{
  "n_layer": 12,
  "activation": "swiglu",
  "init_std_down": 0.0
}
Each number is 200 + 20 x the weight over its row's rms, rounded and kept within 0 to 999. Layers, rows and columns count from 0. The size before them is the row's rms in percent of the matrix's.

# layer 3 MLP up, 2560x640, rms 0.0428, rows 164-175, columns 160-199
098,201,189,186,234,185,196,135,195,210,216,176,234,218,208,174,170,212,199,169,210,165,189,210,236,191,199,209,197,188,191,189,209,206,194,222,210,213,207,213,181
104,221,214,165,181,184,197,163,189,198,232,201,203,216,228,209,194,202,188,171,202,224,219,175,201,188,215,197,158,207,181,176,223,215,256,262,175,208,172,148,202
100,172,204,187,193,191,169,181,208,184,189,236,201,201,246,183,184,208,174,200,198,187,167,138,227,221,197,208,188,216,207,223,188,203,178,243,197,202,165,213,168
094,160,193,218,197,185,222,196,198,176,177,214,169,204,235,198,177,186,203,204,208,214,197,196,199,194,192,191,220,180,212,203,231,187,200,212,193,175,194,227,250
103,219,200,187,178,211,185,207,232,201,246,193,191,212,214,232,194,198,194,212,224,198,223,172,196,194,227,205,205,207,181,214,173,184,196,215,178,192,213,184,210
101,223,181,218,200,187,192,189,219,215,221,215,193,211,180,185,193,191,192,214,257,194,202,227,242,192,231,206,158,167,239,195,196,195,181,207,211,207,207,208,201
102,206,179,221,214,227,167,193,202,170,218,233,206,210,188,222,171,181,190,187,219,190,161,192,220,159,172,198,201,226,234,232,211,180,174,204,194,197,223,217,247
098,182,235,164,232,202,171,194,214,216,169,212,216,213,234,222,243,223,172,204,205,200,238,202,205,186,219,209,208,206,228,200,199,205,228,210,225,218,204,194,222
103,214,228,178,212,210,194,202,213,192,210,201,177,192,194,238,210,187,185,213,204,183,170,188,230,232,161,222,196,226,198,189,225,211,202,200,208,201,190,201,174
103,199,201,200,188,186,237,211,142,195,175,231,210,205,219,218,228,190,219,205,219,210,195,195,189,150,215,200,206,174,215,233,234,204,187,170,212,158,205,234,220
101,169,218,249,226,199,218,201,191,198,208,230,229,219,223,222,204,183,188,209,231,186,231,211,199,188,176,190,188,199,241,180,196,218,196,195,179,221,188,175,204
092,171,190,193,224,207,192,228,229,181,193,238,180,187,205,182,212,195,194,197,201,187,170,182,205,209,198,224,208,224,232,221,184,189,197,220,156,200,236,182,216
# layer 3 MLP down (transposed), 2560x640, rms 0.0315, rows 164-175, columns 160-199
102,180,226,212,190,211,185,144,200,237,209,190,183,189,244,214,180,198,195,167,179,213,199,214,140,181,163,208,218,198,206,220,203,193,244,233,200,208,199,149,135
096,231,167,184,178,200,212,197,195,179,209,221,200,192,216,187,216,189,196,179,206,176,162,175,165,196,221,174,208,179,195,202,205,205,160,161,235,200,224,187,201
104,190,125,204,197,213,225,234,235,188,195,192,179,200,211,224,222,215,188,188,191,194,195,217,204,145,236,179,190,178,187,170,183,198,201,176,168,216,204,207,191
100,201,191,224,164,178,191,200,223,187,162,193,232,221,206,170,223,173,184,195,207,235,246,205,204,211,202,166,198,178,206,226,212,195,191,188,207,214,182,187,234
105,233,202,200,193,174,263,206,198,192,163,180,218,201,206,178,179,224,212,174,212,160,176,215,234,201,188,193,201,216,161,194,181,209,216,196,222,201,186,189,197
100,201,212,245,190,189,213,211,215,177,232,189,182,241,241,213,208,208,207,160,178,164,217,173,208,199,224,203,195,211,188,210,178,219,227,220,206,205,191,197,205
096,162,193,175,198,199,202,200,204,176,206,226,202,234,209,191,182,231,222,228,168,221,197,205,215,187,147,209,202,208,207,203,201,213,174,203,186,205,194,199,215
099,225,198,248,167,207,197,174,230,223,219,206,215,200,218,208,214,209,209,196,215,203,224,171,220,239,203,188,195,202,204,170,200,218,223,185,201,181,169,174,201
105,209,216,193,214,225,197,223,162,214,160,226,202,227,222,223,218,160,199,208,203,238,209,169,176,200,173,251,179,202,174,245,188,200,225,218,193,193,203,223,205
100,178,239,182,196,155,200,209,188,200,188,245,201,208,195,182,201,193,194,176,178,181,156,215,212,180,181,182,183,230,221,195,188,152,194,181,194,202,227,208,191
103,213,213,213,181,195,213,207,215,175,193,190,190,184,189,187,190,160,224,233,209,208,199,242,159,194,147,204,230,219,170,153,241,214,207,214,225,210,186,212,183
099,202,208,183,167,230,229,210,207,198,176,226,165,196,187,189,197,199,194,190,187,214,226,223,155,222,182,216,213,205,202,186,231,153,185,191,218,180,227,188,216
# layer 3 MLP gate, 2560x640, rms 0.043, rows 165-175, columns 160-199
099,181,210,209,197,243,179,204,162,202,164,169,180,211,175,182,217,192,207,181,196,221,188,222,168,160,202,155,205,201,210,167,205,179,176,180,209,198,217,206,198
100,202,188,163,214,180,192,188,221,198,231,206,185,204,180,210,200,188,224,204,199,214,163,226,187,187,249,220,188,174,170,216,185,232,172,206,187,191,228,210,200
097,188,216,203,189,211,214,235,218,209,206,201,203,195,204,216,209,218,197,212,191,245,212,216,169,203,241,210,219,171,194,188,199,216,200,208,177,207,193,215,187
107,183,185,201,207,217,195,225,202,206,202,191,217,219,227,202,165,222,188,170,218,200,215,226,230,162,206,167,175,188,215,204,200,205,199,172,174,205,199,244,254
098,194,190,164,236,189,182,183,239,227,213,233,182,206,199,199,214,195,211,219,179,234,202,186,218,199,203,190,181,201,198,166,209,192,200,213,175,210,230,238,188
100,215,200,202,178,182,189,211,166,208,190,225,176,195,211,181,219,200,193,226,162,244,192,169,192,184,219,217,164,167,228,189,171,189,201,178,205,209,175,173,178
092,236,200,222,223,210,211,218,242,180,192,211,228,188,234,209,178,260,198,218,198,193,215,224,223,214,203,174,185,182,211,203,224,194,224,178,235,210,217,213,180
105,213,193,200,179,231,187,206,197,195,228,203,209,196,182,200,167,215,215,177,198,185,215,194,195,205,196,195,176,186,215,190,199,228,205,220,177,221,213,200,202
098,193,200,206,228,189,212,164,209,199,184,215,216,215,179,186,203,181,164,230,205,168,192,203,192,201,212,200,210,210,264,202,211,213,214,182,181,188,216,219,205
098,172,170,199,199,172,186,188,190,228,189,182,176,208,185,203,200,231,212,207,156,204,173,182,208,226,211,176,226,192,177,213,194,191,185,176,223,235,186,162,208
094,227,183,162,202,185,171,192,215,229,181,176,169,190,230,205,174,171,195,170,205,176,196,217,172,171,231,182,183,151,172,217,200,202,215,203,203,190,184,176,233